python train.py --n_layer=19 --n_head=2 --head_dim=128 --norm_eps=1e-05 --positions="rope" --bias="none" --tie_embeddings=false --extras=["some layers without attention", "local attention windows", "paired heads", "gated attention", "value embeddings", "a smear gate", "an embedding shortcut", "skips across layers"] --init_std_qkv=0.0361 --init_std_up=0.0361 --init_std_down=0.00207 --beta1=0.95 --beta2=0.99 --seq_len=512
Each number is 128 + 32 x the weight over its row's rms, rounded and kept within 0 to 255. Layers, rows and columns count from 0. Numbers have three digits each. The size before them is the row's rms in percent of the matrix's.

# layer 8 MLP up, 2048x256, rms 0.0741, rows 1324-1329, columns 0-255
099:127161148188104180121174144116143151096132152134148108093146131119126104149125154078104145161170169106104114174096093084094144129140086161142122134144164094081115124158129161150161122155156061115152104160116181118217141120084145112103110195160097151145087152141158142155043118106114113111077116083150109133175137175160119096116104131048101078116172130093175125143141114113167156201142096161104072130105080090113145105156196127097156115094119147145182110139085192178078125128051093116125079147140124097105059086164118117088118138131122094129184099106111108153087129081097149117114134140057105122134096081087077139110169081148061115066163107121157153127127125069156076082107098115149136113155087175177149151126088160123138163178118185129145127145180148182109109114134099
098:134124146135129097125093133145116168149158130120091117182159142055178134111107106165152131126142216156124117144076109084154127204116141139151057145095104094139127107127087141131121145132100068110097103108119167153085183090143173067121099103107161159154121150118143162051140104105137128145163170098121177171098182069128073146127157153133115079144138166097147134153115132110089103150132178122154190127133095106113152113114116159128155105176139103084134140103105114131128177177124105154106131178139102105044097139163116123134074116188085109117176135133151185189107100098149144148104092178094102153179153168059150113138155146097070105124083134160119113134119102124192134150166040141137153134125129187176166131118069153117104165145120154069132144163074105069064204111175113
108:145118131131104223122169098106082157139147167135170107191112099154114129157113144120086133154090162133164160125123097097160157121128148144118147178121214100075093108125113114096113062082133159117119086096168082156128140081080161152122169073113152224169062119177117125095143183131167155082143104161141137161133091068156072097121145139205091094084117070127154211082152106138114105166110163126094120131107142128140109144159094163113113104055115120096190174121192139101094140143125163112110108114119138139169153159129108095152174107080135116170157167151131113134064066098135146167123098139074108187104153143150112173170093132121126123147093106115079123132129129177117187114117150165105123114181101146125183092159128125171098150141159076082134105110117148123077126170172136
098:164129146126121152106137154155161106201145127102117072189148141108176112160124083138117013088155136119169123150126095142098144105063126144094157108113095108060126118118134207126129077156163131092143104206130057140120160179163131137143092082106126148101123136134137166115078111078099068128214120147141117170107145162139094146151100115145176170075162132158147144121134096146145104138166151107114133143070142106150178163062163172133151109166104170100143189110078124105083141112135156175099172120140161104101087151103119108113154141166070095143108104115134143146077135151145124077158102109071143089142140057131126145110117101114133180149121090086117141094138130146061151135201144152089080085140125150128092112197138057083163161149148109128143135084143138186074127151125082
099:132169201194143121186147153159136103148119086115131079146134113122145079151088106074116110136090108172097163106137105075134090164165068157084130127106043163067132171113119141134161133130148138143174090222137085197155186131090139068124128070118115130131121109177107147144146128152149139168115134127105108095146101133114136129149148132165156106092188088081162105152134125075117161173115164145152110119113104135140147134146114143050118127108105115106066154131118122109079086143126155116067064062074097138059090155043104083182172127101142135163111170112107144126143131116151194143102118118122112183158101100117102151111220165119124204086119131121136144149153146126110163108181128122183082173135101170097151133143154115105125119129106165126070121191167154116121111124100103
097:131116108101096155114086124092122130160062101134156102121128124136086120134128144111174153118131077106141101133102106125087163164116133167098129139165133063124128133083141097106137130169157118139121095188099120196147112173141159133045132127086083120099122075063082136124115092125040161153097107128139121209168152098116139155163191147182146112149095095136126126127126086094157135128132161124074124099093243110125159146171047104100102132127128151124096150151142118113099137174053125135107136146163142099112176112136146107114109104146117104105125058091125192165107092118173084160197128167117101143136201135136173152131146164164178106105187144101124110152146119136144139084142169124196169067141173146189103118187093097097168068087111103159092164146168166124114098135086116
# layer 8 MLP down (transposed), 2048x256, rms 0.0688, rows 1324-1328, columns 0-255
100:117071136119079164102143120165090122047130106155116157158155132143155054120113152103109139132117107127151157157125187139110170084112158111097120092126144077146180081122183123178167135159182078154163168098057116144140109108159134136183175077202135154138122101096160115131134131162078115092204096122122142107113141113144137116172125129133140120157102106086138126118153128113124097126088082117140155107130073090151147115149126144150119097168086141113163122122175139151064111137179070187109152081155151130081149137124158140218155073193102129078124110083127073122106103113151135119166115132149107127115121117074112127095095127093115107158147042188139180119116156084125121083152071115187142142106159192149152158098159105177101142108113068188143185135187122138103158088173060
096:102154114193164106146105070123125083147136158090124120113114106124121140148157096194087082147087154111105104095047142120095172118149106119178137141125131090082125162177112167177142083113121140171096104137082130188149094166095139150097122134108147134130161181160079138120115146132158121141109155089130066122210146143068137081113196128127170154151174133186087070126111132155138070123076098122158102111114087132124111125168196051101113156129179144153105105125123146132175095105085227170150092155076156144090150131119079098187101198102115100194129126125145128114123157114142096159118117149110080141120183152158090163099169138121125151112193127132117173098140132170062132139153156121135078076136166069116173117082127137109157083127139125105104106132143159119121084197102090
107:146170104105097172122119108147141067156137140116139146095093163143108076084145089136187164125159084128115138097173075082156153133187168125123136080124123161098126166130070173113121127079152099146099142155180130145150074130121105150103180112207121167112122138147106124120124139110081053144141172129119122124135092132151099118116098160141178102190120125065117153171073114175107170173220153113137110132075134087105169089078103166127192116177138103053150151126168143184144154151085067123112110105127126102116208163141153118133151125099167152130090099086111175164113092109097081191081140162145155085179126127128142119142113157181112099164124127084118097109115183118106159109140157122150139143155165095100104053122103122144099087139130060203144115103183130124058089136126117
099:078145168147165133133125079102149115095180141144121171089135114144155069104113218125123148129110137103071121122097100126128092168124163097131185170159133106166118072105115158046116128157117140151165106078075121133099166132140118098193179063111154153169157083100121119142177161129129140135165097163145178132138146088122116173128078107212112194167146082140161167099143113032101124173130151164118074111137097179083148124119146084049102119123161161037070119119165131117085141154101114121150136183116127082127129148155160165166077093157123124147124148141134192133133142175163162116094145172090156153123141133158109156153116126122101187142121156097122099126101118122101177153107167070134115141138143071189135117097139156083124076107110108166140130113067158091120134104081080
101:142179145092176146152094065123154114098108061112112119147154115154176146048157119121158119182197077147145099150151124107137117115150106169138158115075120163060174084111145122146105129113158096141143127074148113109091081110146087203088133136140121097161110115138110109121136119130115136168191151174146151135112115138191133124190114151184084172151103138155153117127132067149124160108154111132106117100085117141164153152160091088127074146179201102148131151130164126108164185146088179072111135136156178122097106169169106174078165142142182129123095092146117086107087096181140069109134127169115119080151101148101136090128072102086095154136156110059066105193100099135141134105073129166078146157108079098135160133126144145105100114115144123155111159129113067078199217154141127